{
  "n_layer": 9,
  "d_model": 192,
  "head_dim": 64,
  "d_mlp": 768,
  "vocab_size": 4096,
  "norm": "layernorm",
  "positions": "learned",
  "bias": "all",
  "parallel_block": false,
  "init_std_qkv": 0.0538,
  "init_std_up": 0.0538,
  "beta1": 0.95,
  "beta2": 0.98,
  "schedule": "wsd",
  "batch_tokens": 65536
}
Each number is 500 + 40 x the weight over the matrix's rms, rounded and kept within 0 to 999. Layers, rows and columns count from 0. Numbers have three digits each.

# layer 5 MLP up, 768x192, rms 0.147, rows 294-327, columns 96-191
496496547533462586484496515479532453496431480449506572418471479439550502421450511582426536567483511451540462524467491531494516481460454560567516496435487518558414462541534488542517505436529518427468496538523548451458496409549517512556463554522538557471532573474467459518436469530464503471
482507476503525515566485471512557513597453463487506498570461484474581555497466458505468470429521473570538551533541481422486502489508590508518518479533511520517480535500419499471496461480482483514504486530540495453417563484520525494497451516550388500523448555488487437462487425502497523518
569489546566453576460508572499503474475412483487528516511454517502484516470548457537488483507444565504486495527579462503555469503537509494547491498504514533476493434492535528438517567497584448448577520512513490500521463506478464482517577492579467503538496496542483442514540526487452532500
502496488543532496477501524495535452428516473525523510502523550540493549510452509469523512472491483477524528493516519450503605473478528504540507548471508505506517499474466494534470444487436536475511525432519546541463508508519512585525468526479445415506565528500522461394437438454493512492
462551560517507506483493548522480549530564447532547554398498475594564568505499528529470536505530556464550480500534479496501434465476525479504525576614466450477500501527486504530452461448537562421466482432530471563444458517479458500511529548446441471534447503487536517516506451518526484450
504504553436463480560520469500559527506566473525429506470465500509514412447509494448453556542572481541464440507528581533518580525508519506506479492547499493395586488550513498570515450541515530446498488492502480485553510510535466492492510480496465537488408447490503431421438535514484489399
527392470403539598616524577481483474530532539521544562403427523475475526487486474476509564463537484568493497498459512518570493499515544515525559368524486478476513451543476538494453469445475459516458451516508495522478536568452585520539471514561537495503485492474510401553472470531534604518
466504475549541514472465466479519471428534510472542525437459496544467492535497480498405539510505510484482464554487480530554511498491489470492584491501469516509502426480534493541531499450501512472479524540553503509475517547484532432465514533550536476451509519504501531471523477451446541510
463547380597506454514523456474447483490507419501553514480419545511505556531515563538560462545455539551541556479494510629493485470520508531569550555482482556470444500458502509446522579456535432541433523581563549491503523478510507535517485556547456565504462583500485442474496457482518512530
481560552531559479476539482502492449442525505447515413444492547509508441487480487485557526419588478447400455508547493575444436516495574542550510518505464522489524554523536486462461541460480469469505422434440557445546489533495529506481489474423544532497518542517507457434474511491503488555
584504490399506503552524479467450504393432496519473599500536479472505530445497504431469552593548539518552541495506532538541442408462491473524446506497475564533456494561509479594487500504548523464504527517446474430541541458490481434545490566529523479505424433579525521493537491475505480486
513471477471520537450487494457465508451483478527513528555490483507526456489491535539498506508457465592531526472452461476518482557547553490513550512481461484503484506478474484483462435498523436547487544481587510500484486483532527526506480470453533524482537441525517555505498494491517520495
477544498493487485609442559459526538515523483491496519461577492509467490491416474437479450505494504549478563474528541502466497636481512472540554531485484490522494464524423501434458516605517505469500477480492470483468499450517498438496411524491551536531515504444516440515427372483515496410
540575486522467523517523524463475525464532535486433405585472513464439486495486504461416520518458465554571533488519571525543479524519501486523551455484514483561515491526549484459456558469439446519543493443521551507511595511465520550552489487547524535567456580564477464553443445518500526447
476501557558449515484457519442467480563479442481496525528548537516466504532425546551471533483523487422553524535498437533574491532504476424542567458524479540503570504469518563508501495575488508442471480446517484587444520551537520520492488585459478474518543516510484545456507532551520567452
526503475517562503461491518507500504466574515532537531532520464513500623435522549448508476538536464520469462456453481484484447464452498464493547493495453518466518466478484507551445541551471550524426489536506461546481550514492470453507474540465554475489496507458490482507508461530506535533
491476489488524461521408501453490545553501475521496571415518504513434580552461556496510509474506491505517550498470536494552528444505527452399508501507512510476449550443476503528412498597498504528472476431431479483576476456479518493561523494505564515545461507534502457438552554541426472434
512459504495410499540550501469490547436533530480499512499446434541469472449509561489530473474440480506463507515475510497467510518512507472480512460520406543497464439490459564478454501562523455500476554536470540539515468483524432506454476507496617537465534487541468540503487529458497543488
508483407499493480545479505413474569439479564513468452485511508501500514564491513529507481502471595497548582442428484505508455463483550545441460486476510481532511583519496548517474500539545495491448529518516510501529538447444419498566518602512399521523485521495526472506478514460582536473
438467459504569475510503525489499475532469504487473554490502475501462505481451591502616522478395483554439486485482555517468457534474511474465533536465456512520522495491464469522476534444447479460477450579479451495493475555529542458441461477510547451485465532500562516481493526463534482532
533496526460491547433500507480458473516519455533467547454477408485463472489517525439571465480490490455532493543474501486542485440467438525559513443535507536461468435469463513515465529583486478514514531511471456513471508532518457469520441496472510548465532471491499526551487515550499501479
499453415531551539546577523428485517461496523518495499495489495473558570477496547502451559516492531463480505479500584529474496508448512482508536536491446516578560490493533529435484471541504500533414433524498472534477526433489544519549503461472512553490466541482453444467544459512539526525
496528490517494477486495526518500469564539491579477513489413541485577433444537575589501504466499529485436465493504450478538436454479582528486476548473559513503433535520460497524517497483518513494465499533469486485454493475451568528484456517495395492480524490600470500513484455554511497539
494481480564538459492555490576508548515548520517506518508537462491505434491446531468461487519517500559544488452478505527569510474528445490515539445526484497509474481534452546549465467525527528516488414573476473473468504491472553463426474461477509469471520461481498546497474453529520541522
469538529529406505535557441550450446517533515478494638477520509512447459407474492501503525467531515465452539553493444462545504495517548555490516454535505496470584541506554549539556402459472403502516459528498511497476448497549482546491575457500408513413466527485543492473488462467522555509
485487521474483496535468477493513527522438434455554521536503489529473443487516460472467474516598522510473552513535483435550501488597523524564490503550464536545518500529525532516462528421448431446459418560542528499444508518486513556567457514504537433405467548473440464490476457494465425455
520559474512492481530493523472516478569561449458482506396476503473559414433485428515465471489517529479440466491531472488526529585476515507483476457569498486535439543489542505536515489520527493509508560535506394540590482491399495569542469529508483424533465587504513476506502462519501500568
518515438557480504577532457537435527499513564539514510524525460485489506516479489493517461537503484542468537552431461483504503473457531551494533478490494544503442471487504489489542431515509510446520424431440520469465478460450459459457441467527451487570452488485439514523486504437479479558
440482522550493512470447594514511529559481587473474500520473456558522490527446542511501545490591515474493452414517492486452513466546494504597505466489584497536509528519470500473485463519442479549527495526504466534450479522499472475528493533500477482371445493528476484537485582541530538524
532450480581527588467517556416519486453483486542482452523485491533534469502391519447506461546550558519539467494627541517467511445504502481510474483513502448553480515533365524472461556462521457524563528528448501462485490426486594549466486486581510489510494484529534490515490561481558456454
541541489507492498566502510523496509482526488453464493416517594514502500531480486462608442513525488544496535544490470439502533461533504547474449458453481515459508564479555464568469544526567458470454504539442554551547450531516457459516506473494545505489536497513510513409570483472531528563
512493531526474610550485472475518437527492530534483585468486509546422540476469477485543574460536454527448469441492522504495551548499558500443505563491510488519473416476483556550439496572480485484463514514451529534471526476544465460473481513500539498517471531491486507452461564450490491491
572462492461551530474496522541469457556511521464485530473522491507524538508479468513534493576504541547529533506475436467503471445528493502588526602482540572543569461536492493513428494446508405514495453514546467426500566507464500476496508496510464562437437530515523554529564540533526496509
480529523499565505594541540519524567488502451521515481533464442466494534457583527530605428458480537563505477478565475448512584517413498495454516521553581487447484461486517481527481525536558550516488544521459433478458485538491476534476479405504537498513482453486427529483548467457525482453
# layer 5 MLP down (transposed), 768x192, rms 0.143, rows 294-327, columns 96-191
533573530523503507489458502518495532515500460381483629522579466495441552574491586495544595549520518466486438505503477535447513513511528499386452485512523422507534523541427540459502471476493534437442616492505432480469488546534510532492515503479567540387495525484419516427422432488503475471
548521549495426497501589531569446532506481521501469539498477427516523521487495445514438521479589506537516467541527542571471450491548545543426547428553474504533527548505505499522535462513472525513527572518588541441497468534499484449424525494512475490542491501456456551482503527522500509473
482544482528506561544525527477487506451486524520535521476537492530562460521488468481551529416462500481480495513490525475519541437504496512494488486521500486552438564505412485490445553444460488501500490488497592490574497505583515496434469498521518542491513572518485471517479513449474562527
507498414498498485478517471503527537485514538438509468428512484486539479523530463437542479456449525461544502501443496518529431475480414514564618512490455517549543550482459493448521515506462533556597428515500459452504516522414473489482446558519528480501449501485442497507493543556532546511
531464561513506429456554466524530466511471498594557501534538437405505462484521478537478557571512468515591508516516511502491443550514497460476460521479453505416564393503557471460529495527491437409480466551478482540540494398511519494544533473530486496487443465485513571497489456549453559510
476561523485523489445466551444505558439512495498436472520570552480523529532482479497628463465511489481496522458552491487476558528533553468546495506467470498489499484488478523438455475452498433491475497454516485450498452463458439530523482508485492503460479445516511541537460457466487517567
542480496539550518491516475398490502589530563495595490510412564515455511407467556525502403506535460451535497529493428570610501482543516464419484402500370502315592371495530546579513411485425527468462532475513462497501526516522551504543475533476531432483480487492489472499503527496647518502
497519513528507523503466473527559513541460474453455433558492515503532512475515511502486469504508531516528533452510532584510531542522454510481443501484542460495535420493484464505470502491472448468494493453423543611534521431512500467530516481465569505487488487505409486469466493511577461461
473502491588552446531563569439469567473568516620491449537475539469471550446574626464463517447468481505514553476521451509433518496442491574422454480449462506519500522539458498489480463489546513487447473518435458498460537482497554460453571455508445426488556507472522477420458473497459495438
564478557523529443537512515431457598453611504393536530510534440517534499484462524500516509458527534484547576541574503558527442565489439463500495575558490519510517523525518422507481521532546536463477419544480525485478470528529457497497542539502467497511476468512466513424502504566514461464
487562559540486489470523572518512518497570502472574498562536525489478520545479456526556444524481467500476463481524451505512567481537593492468455505508487454407510461476484463470525518529497499572509525468497387528453542516501503499505474473472512466538481515480548485480496460555534507445
462546533490523463511518461492470460539557477476484500496458577528505468486458527482441427509513459469533541507497431488471513517479455532548515514498466486535492454528470475483454565414485539523513518516454503448557490527468519453483538634545545489445578473507550558425575557546533514540
483429513479485542519465490501512394486435469481446549523555466459547504500510487561486532437516460517475490498518467608545496497559505510511495465529517522572435387519489507563476521501524502504507457458431494452467501516476490533518559470477506587468552453600526476559460394488500506491
507496485454521462452543519532562494452495529485495483500429471521530521569514466429488528504482503522539485514522487528459446465480532490506481452545572518480528499545468575548484477505511448440452524454497490482499487540505467474481502490517535447491437513488536500455506485480458525421
485487552556577506447526526494544550508555477439503546567458457430472492489495503523430488541491546490489521487503483489492566517570463538545516529455518496467555448456556573544477461504471482553524539487455546437527517449531472475535488520551459481517466473496489491467462390499578411585
497503558511521474532480519459506465519472611446562445500472446474447536505508470492464433515575533480542490473526552474515540521547506482462462540529528510518467553516485488470538503563477528505555555558475531448588536517490567479479428495481523546510473518538527621499540520531470522559
470555548500461432486492511501507388455438509495471462454499464443428546416536507510498590513506525486552480449494483506444577583479531482511486480498489499499471475540522523498495509526523440581452531457527555508461523503513541472453556486501408459537533512457471541451453584523470582505
525504473491451561486501454526442457473461436534550479508556510559492523455518489507494494550539489531488525517518553437504500509463531420555537501529478495506473479435492500501557434465481548491480509584502533473505499492435479509529469506495585525509474550493577525543513568485460492497
411497473472595447518478595445494529503457549447580554487479496440496494468479434556555520443541517490517500534502533504557483515499485446506483457474497482467457520475571472557512487519520474450476502472495521476384464435466481488435469435515436555522500494539507515483469501518511519450
555494452439506507535499547505447536423472458496561465534506522529493465512516495417515449503501473518456473485468455498424519508471501512535557498543491446472463531471505550533525498523403527421436482588515526524472492511493505516478496490501492502495519506478509559538490422529439497499
505507495481524482476466572492462437514464537493474508483468597509502428476517526451491479428535465518484489469511523529458490462493458493474501517552493487487508504481557450469545526497443477524485499485442508486496532526486490426528538544466496465502495499508517512443491531450472525524
593546523513442509522496495495565535529554459521508459481544516529538400521517503502484467526553508511447453461559485488571495503509509487452449576500427479531452478438509439580484548509489394580589554556441431572479495482431495506473489473502504476490554498466500533426442487476480501522
462522508461528507564415494493497420435464432523504501517547509490558526556439516489488533440450556602551529483483491515579531458543573482525508502505482428528537485503461472445539491549556555496485521485453513485493554478499531494512587523578469469488543463570489466475461498469447497486
505462580499500488484487522445542463553436511439479468541475523458526531502540488497542436482421473395543465569499525464421488482469508543502443486446483564450558439485530472444518546475481489565514573455548579529558543485520488481513470525587516484505534518523496420497505540539473543501
443576481438522568546451486561499521440423507556441551523474548485487527525520590494426448504483522536463474418431457554520605499535446492484499491427561496528473540527541439516529516519433443519493486468476551560521515496439463460460444448490487446499521479466499451459560484510535482538
568462521464518487532514532454572523500446526478445442513506573522488574590509524507511495462453515511482529563528468456504511538509531504495486465449463469472498419535434557541488527507487495472570470491444496522488532507556509528452506438526489497474510498524417541445420546532471586519
536484441495501488463464462428448508542482568566483473485496533554566470543582456557465474536456449498547538493464487467507499466446537489499489489495429519546574571474513436501536529510485618530540495484447481571609478464529440484560568534507452539482450526533479492536484561499438536490
488542450486523533475564456490450482504510484486482552494428491583505494498514540495458461499523510467418580449519431460558440547496533500478510504564543507504446491484504489476536463448510538527501464507485543541495529458468512566531490499444450460495411429500522611475487459485530528480
518444501480516459614567467546472499567449465467504464555535476561521519542511492464586458480466523426493568481517482484542495455451528521442404496612527500517454401468484564516480524616566540469570576461464503507510471466536530517513490453514562526528507507503450520472495578488475520506
511478466473481504523512470474511519471446556547437467536404559474457483539430453423528486519496517528469570500501499446446519501542503548511570506455469530486463541502478449493491518486546511482511449455466459521413396507507453536513511549436533565473479492553461492487509442527536443434
488492475513408511461510481524534513380480471449522466511487587433543499544443516444563482443543436448482470462470486559532538508543508493487456472493444531459502558443504509501454553563502543534567529470458486468514467514498497506462577516534510501478483491474442510517520538464479537565
504582506520462458517552485510501533430517474534547499496457520469457493495447505534498480531539539564507529505465555493486490476492529458481550537503525420503518539423504516405552501442531507487482535525508591443531540505562481469490520385517554471484504501467604521458486516539486549508
555500546498553468529512571423449527521537551568474462492505429507468491542521476487530512512482542528461442488432532557478503550466527442495522449485402503508530528462542456450544486564461523502432445489577443511531463472513537548526472525468484509446481488503507515457478479573416526548
506526505510440542478540543484524511538391452537480482474506461522458485417491442522525500454459505497602524504544511411516535412558549552535481509475515465530515423486587504547520540483511487529471409553584496491516529498455473502487562504524517556578487551508450531446530514438498417549